config.yaml
num_hidden_layers: 18
hidden_size: 256
num_attention_heads: 8
num_key_value_heads: 1
head_dim: 32
intermediate_size: 896
vocab_size: 4231
hidden_act: "squared_relu"
norm: "rmsnorm"
norm_place: "pre"
norm_eps: 1e-05
positions: "rope"
rope_theta: 10000.0
rope_fraction: 1.0
qk_norm: false
attn_scale: 0.177
bias: "none"
tie_word_embeddings: false
parallel_block: false
init: "normal"
init_std_qkv: 0.0493
init_std_o: 0.0
init_std_up: 0.0493
init_std_down: 0.0
optimizer: "soap_variant"
learning_rate: 0.0043
lr_mult_qkv: 0.4
beta1: 0.95
beta2: 0.95
lr_head: 0.0123
max_grad_norm: 1.0
warmup_steps: 200
schedule: "wsd"
decay_fraction: 0.468
decay_shape: "linear"
final_lr_fraction: 0.0
batch_tokens: 262144
max_seq_len: 256
doc_mask: true
train_tokens: 815000000
max_steps: 3109
dataset: "wikipedia_en"
Each number is 128 + 24 x the weight over its row's rms, rounded and kept within 0 to 255. Layers, rows and columns count from 0. The size above them is the row's rms in percent of the matrix's.

# layer 2 MLP up, 896x256, rms 0.132, rows 748-760, columns 128-255
size [107  87  99 128  95 106 101 100  93 101 102 109  96]
[[144  88 116 111 156 171  93 131  97 154  94  88 126 108 148  92 141 138 168 124 121 132 142 150 129 105  90 175  82 116 121 135 108 146 141 174  71 148 128 137 133 141 132 140 124 149 137 131  77 111 165 188 151 160 142 109  98 151 116 118 147 123 110 156 129 131 136  91 160 121 124 114 122 161  93 125 127 135 138 149 107 103 122 135 112 148 121 121 142 178  94 128 146 134 130 121 130 115 153 122 126 106 111 120 120 110 151 138 145 117 128 111 142 142 132 139 178  91  81 115 103 148 151 146  98 134 129 143]
 [ 83 116 127 147 129  94  98 107  88 150 130 133 151 118 131 136 124 162 158 149 111  90 143 146 113 107 182 125 130 141 183 138  98 109 146 154 145 137 143 124 104 122 135 111 132 112 137 134 131 146 146 133 156 128 169 139 127 151 112 159 128 115 158 135 129 124 102 123 175  62 102 137 149 163 111 151 136  98 121  81 138 121  82 148 124  76 139 122 101 112 173 119 160 151 118 106 129 152 156 130 154 134 106 135 161 136 156 139 152 164 115  92 125 163  97  74 154 144 154 181 156 130 111 132 115 127 146 199]
 [133 139 133 116 155 164 137  98 139 114 104 165 103 115 102 120 115  76 109 146 138 117 128  89 120 115 103 113 139  82 107 113 149 151 119 142 134 145 130 161  77 149 147 142 128 145 153 130 176 146 129 138 133 129 138 149  99 142  98 171 121 147 183  90  61 146 139 104 144 159 114 123 148 165 128 115 129 133 151 140  97 104  98 134 116 121 129 177  94 145 126 105  99 124 156 126  85 159 109 128 162 145 126  99 102 126 142 103 103 135 128  91 119 135 129 124  55 148 141 103 136 166 122 122 131 110  96 166]
 [149 123 104 117 129 175 115 128 129 130 122 147 140 177 144 122 123 118 123 133 108 132 144 175  90 150  98 122 116 110 134 161 128 147  47 175 128 123  94 137 151  98 122  72 155 136  99 177 145 121 147 124 105 111  84 126 148 143 150 142 111 110 143 172 117 120 167 159 161 157 100 108 137 158 145 148 128 160 137 147 114 130 112 132 103 125 109 117 142 125 136 130 105 127 135 136 110 141 145 148 144 114 114 132 106 131 168 148 125 136 130 130 141 136 145 123 125 121 134  96 139 156 120 116 145 143 127  88]
 [140 112 125 142 128 101 161 169 106 140 119  68 143  92 133 102 154  96 118 110 131  99  95 109 142 160  90 186 139 119 126 157 123 108 149 103 123  74 138 161 141 164 126 124 108 126 120 120 126 163 107 183 122 109 124 171 116 143 118 120 125 142 100  90 154 108 123 101 117 161 122 157 125 126 117 155  84 118 129  74 117 155 170  81  80 121 165 124 128 123 121 149 141 129 125 103 109 104 122  98 118  95 119  99  99 115 131 125 126 109 150 149 116 146 122 142 133 107 149 162 106 131  99 157 156 107 102 168]
 [105  87  83 164 117 106  93  96 117  73 123 103  73 142 102 126 122 143 132 146 143 150 107 116 113 120  91 145 134 119  98  78 128 130 155 104 124 117 123 120 164 113 104 134 139 166 114 125 140 112 108 157 170 134 118 185 106  89 148 122 169 117 110 105 139 158 159 133 149 169 146 130  96 158 123 101 152 123 141 138 126 134 145 128 116 129 125 104 114 148 117 151 146 161  95 138 116 130 117 130 158 162 162 129  51 161 138  97 122 123 143 102 181 127 151 128  84 117 107 117 125 161 141 133  99  96  92 131]
 [148 148 107 109 145 103 153 185 169 151 131 140 110 155 106 143  90 116 135 120 102 134 141 129 100 125 116 128 111  92 125 152 123 132 128  98 111 119 110 146 112 151 124 144  56  98 131 122  80 137 107 124 131  94 139 113 152 160 148 165 133 124 134 128 130 133  85 117 133 129 108 145 120 127 121 143  94 136 123 171 158 173 104 105 102 132 155 127 120 115 151 125 133 149 111 148  54 160 118  87 103 149 142 150 160 123 116 128 156 124 156 105 111 136 107 137 121 114  96 151 112 140 142  84  65 128 137 125]
 [130 125 120 128 156 149 101 143  87 103 132  81 122 154 143 124  85  76  96  91 107 123 141 122 110 111 141 139 107  75 131 148 136 133 131 136 100 118 149 137 163 127 139 142 160  98 161 118 151 147 115 123 137 112 131 135 102 122 130 118 126 181 141 133 147 122 148 126 146 129 149  94 112 142 163 131 114 138 113 126 114 115 125  88  92 138 129 122 135 147 128 117 156 116 152  96 121 106 128 144 131 126 140 162  94 151 126  82 136 137 127 100 179 119  81 148 135 128 115 131 149 157 109 160 150  79 157 121]
 [154 156 122 142 122 125 151  97 101 102 136 122 120 102 108 194 113 145 135  93  77 142 152 120 136 138 113  88 139 119 125 120 125 132 166 102 165 124 139 121 138 135 152 152 129 157 150 106 127 159 117 142 104 175 143 113 137 143 111 153 110 122 150 133 147 117 131 115 105 135 136 152 176 111 183 136 121 162 108 138 128 166 146  99 108 114 108 136 133 120 140 135 124 112 134 126  99 120  87  95 158 157 113 130  69 138 159 136 160 134 159  80 155 128 108 110 157 125 167  91 162 119 113 152 148 174 158  97]
 [116 129 147 131 144 156 160 164 137 118  97 167 194 118 113 169 149 140 125 112 162 136 154 147 162 130 123 136  99 105  95 128 150 101 108  90 131 120 114 122 148 123 127 116 117 147 135 150 132 131 138  91 130 143 136 136 104  93 123  90 122  68 205 140 107 134 128 115 135 109 106  71 157 121 114 109 153 148 112 119 115 115 130 141 158 126 123 174 147 158 156 141 113 146 134  88 139  76 121 123 162 156 164 148 124  71 105 143 140 180 121 129 153 119 140 139 111 131 166 164 126 155 135 155 144 177 103 134]
 [121 128 105 128 113 151 116 131 120 121 131 135 157 166 129 131 146 121  99 149 125 115 162 142 132 101 141 145 171  69 163 115 128 130 141  82 108 145 168  78 147  84 138 123 122 105 155 108 128 162  84 110 129 158 123 123 108  99 125 124 139 134 152 123 139 130 132 130 115 150 110  96 118 150 122 119 160 103 161  86 131 128  80 137 101 136 104  99 166 102  94 139 129 110 144 148 146 119 125 123 162 130 130 135  98 144 123 117  90 149 152 116 151 106 148 137 143 170 136  87  77 111 152  99 152 130  92 102]
 [144 117 111 137 121 154 174  95 142 101 111 148 137 146 115 149 142 155  99  99 151 120 161 125 134 113 122 148 144 124  99  67 105 163 117 138 120 126 140 154 100 109 157 145 110 194 128 116 105  94 129  92 122 122 150 164 147 117 126 166  99 107 123 121 179 141 158 124 124 148  69 156 140 111 156 107 111 137 145 157 112 139  94  83 136 146 150 122 137 119  77 105 132 103 123 126 131 131  98 138 131 119 124 117  75 146 125 144 154 137 115 120  97  90  90 152  96 124 168 122 160  89  81 155 161  85 139 152]
 [ 94 113 150 114  87 126 124 116 120 172 151 136 123 113 132 133 113 115 150 130 112 134  69 132 101 101 133 136 129 174 174 154 130  84 101 107 125 141 159 138 138 116 155  90 130  98 110 130 137 171 108 101 130 140 130 119 131  85 167 124 130 128 105 118 169  98 142 152 127 126 130 119 124 121 144 161 130 111 123 107  91 178 152 150 145 189  98 167 141 119 104 132 162 145 153 149 148 156 117 112 160 117 123 142 128 117 130 138 134 112 166 166 155 118 140 140 181 152 143 121 170 155  97  87 119 187 138 141]]
# layer 2 MLP down (transposed), 896x256, rms 0.129, rows 748-759, columns 128-255
size [108  95 108 121  95 106 112 106  93  95 101 105]
[[139 150  96 148 140 111  76 135 133 108 167 104 128  96 119 156 126 123 112 154 135 140 123  82 139 115 112 121 145  86 116  98 131 112 185 115 115  89 181 104 160 119  97  94 102 112 147  82 172 160 111 108 106 126 132 128 156  96 146 136 137 116 120 140 118 139 129 136 154 147 107 151 131 132 139 155 156 122 112 118 188 103 104 111 156 137 130 114 166 132 166 135 171 130  64 109 149 107 126 143 160 154 131 126 168  93 114 127 115 158 106 133  71 139  98 130 108 109 153 104 129 115 101  97 147 103 159 139]
 [122  96 164 118 126  93 113 107 123 103 126 114 106 120 128 157 125 165 116 156 119 127 111 125 102  92 147 128 152 116 151 164 130 124 105 126 110 186 153 150 112 165 124 158 136 139 137 156 147 105 125 181 118 113 100 117 144 155 140 161 100 168 154 138  82 112 160 185 171 168 158  90 151 133 148 127 123 149 168 144 132 168 165 153 110 122 146 123 156 118 112  92 149 109 145 123 146 120 160 150 126 137  86 115 108 136 144  92 161 123 118 154 163  86 166 143  98 117  90 106 117 131 159 111  86 102 154 122]
 [115 113 118 123 123 105 116 148 111 105 136 113 143 148 100  79 168 129 126  84 128 126 133 150 148 143 125  76 145 157 106 117 100 116 174 134 136 146 154  97 180 134 118 139 151 145 134 107  90 128 145 129 133 124 170  93 126  53 149 134 104 123 102 134 100  88 177 102 125 160 137 127 162  84 130 129 137  89 124  82 124 120 121 154 156 143 160 122 106 103 103 164 113 154 107 124  91  98  92  86  92 129 120 164 159  94 103 113 129 118 101 130 104 146 127 127 139 148 132 169 145 126 104 155 139  85 131 142]
 [123  87 164 136 115 115 123 131  74  82 106 143 154 159 130 107 152 141  86 127 111 116 174 115 114 113 147 157 114 100 131 158 148 101 143 145 124 138 123 144 143 137 133 117 154 139 137 147 111 128 163 120 133 121 131 133 124 164 132 120 120 178 164 130  80 134 126 147 139 145 106 112 174 179 151 118 122 135 128 167 123 141 110 119 146 100 120 170 160 152  79 163 136 137 118 162 129  95 101 131 119  94 120 124 131 112 138 144 106 122 110 122  91 144 146 109 167 128 110  86  71 125 133 135  83  99 101 108]
 [158 161 124 146 117  70  95 176 120 148 109 123 153  90  71 154 155 106 116  98 143 146 105 113 187 144 128 175 102  94 125 176 158  91 132  98 137  92 148 154 158 155 152 116 118 174 156  97 143 115 155 145 142 100 108  95 164 101 147 150 135 123  89  85  93 122  93  89 119 138 166 132 121 114 117 115  91 149 148  74 148 111 168 122  85 108 126 115 141 118  99 131 133 134 140 113 134 155 118 154  94 116 134 120 118 107 142 139  98 111 150 175  91 136 152 145 133 148 143 144 132 165 130 147 174 157 108 125]
 [192 102 171 125 101 160  96 126 116 143 181 173 178 131 110 103 129 132 101 180 113 131 127 162 114 148 135 145 107 153 130 140 119 129 127 115 111 127 112 154 140  94  98 115 168 166 138 122 170 142 137 127 102 132  87 138 134 109  90 153 119 180 129 138 125 168 115 117 151 152 122 118 156 134 154 156 126  98 127 154  88 123 117 132 132 117 125  95 146 102 124  94 160 119 130 119  99  84 128  99 169 116 109 158 111 108  67 145 136 119 108  99 139 101 117 166 126 127 123 145 123 144 153 113 147 149 100 112]
 [107 128 154 158 170  74 115 123 121 154  79  92 180  65 142 128 126 149 163 111  91 173 108  98 145 120 111  48 152 107 157 146 127 132 126  71 156 155 102 148 162 173  81 110 113 144  90 127 127 143 109 100 122 114 129 162 132 152 156 129 142 130 130 102 116 134 140 141 123  99 113 132 139  93 126 109 128  64 128 119 135 132 159 132 146  90 142 116  96 115 171 130 111 132 123 126 127 133 128 139 146 150 138 133 135 143 132 133 133 147 114 161 131 111 115 150 119 138 150 139 139 155 114  83 109 132  96 176]
 [184 148 148 146 126  88 154 156 143 177  93 155 155  72  77 131 122 147 150 114 135 172 130 102 162 150 148 129 138 149 149 145 112 152 147 110 129 138 106 111 120 131 124 156  88 123 115 126  99 127 132 114 147 139 109 107 164 117 116 148  96 145 122 152 118 105  78 143 132 133 166 147 108 142 152 132 155 124 138 115 145 146 105 116 156 114 150 148  67 120 151 148 105 148 140 158 106 137 127 102 105 155 122 115 126 131 152 144 109 168 114 140 132 131 128  89  91 142  92 132 148 154 117 139 124 130 130 146]
 [170 113 146 148 122 103 109 120 142 127 149 122 139 120 123 134 115 138 135 125 133 107 122 129 134 113 133 136 119 131 167 153 154 122 136 108 105 126 146 131 110  72 143 136 142 105 104 116 166 170 120 140  99 120 120 120 143 111 156 131 159 148 131  86  79 152 119 122 154 107 136 114 137  92 137 113 106 103 122 131 161 123 137 156 151 134 112 164 151 174 134 105 126 140 118 173 129 135 160 149 100 130 126  67 145 149 178 126 118 108 119 152 101 137 128 169 131  94 136 141 140 154 127 134 154 112 113 132]
 [174 176 123 146 130 130 138 155 130 120 151  74  99 144 124 150 153 113 106 117 114 123 129 161  77 130  89 183 133 123 141 128  92 116 143  97 119 172 123 140 147  94 133 143 103 114 127 152 131 129  97 141 146 121 147 154 135 157 113 180 175 155 119  82  92 120  73 116 127 110 157 148 121 129 152 126 114 127 101 137 137 170 118 156  91 149 115  88  85 129 138 105 123  94 139 135 107 164 130 112  73 122 100 111 167 153 140 107 125 123 123 152 183 160 111 106 155 162 113 114 142 106 113  98  99 125 157 152]
 [186 128 147 112 147 113 183 154 105 192 134 163  96 102 157 143 130 110 158  97 129 155  93 115 108 135 137 135 100 154  69 124 137 120 152 138 172 150  79 114 143 170 122 128 114 121 106 156 136  99 118 112 124 102 162 107 150 143 135 112 107 121 112 137 113 125 107 123 105 153 149 154 119 113 152 144 103 174 106 148 144 117 185 132 125 115 135 145  89 182 154 121 123 137  99 158  86 179 147 152 101 154 156 131 138 112 158 112 176 129 105 129 137 117 131 119 130  83 123 146 155 119 114 139 121 157 168 137]
 [118 107 104 153 127 174 100 109 160 127 116 119 137 167 144 158 115 128 112 111 112 114 139 134 102  78 112 141 132  86 134 132 139  96 107 139 112 109 146 109 110 130  93 142 163 143 174 170 144 114 103 150 149 152 189 153  81 130 148 102 151  91 152 147 106 120 129 124 113  90 149 111 117 107 113 125 101 175 120 168 150 158 116 140 124 134 126 129  93 123 129 125 105 151 139 154 137 151  84 135  97 135 170 137 121  93  75 160 141  87 136 147 148 140 141 122 120 123 149 123 155 136 155 103 164 151 194 149]]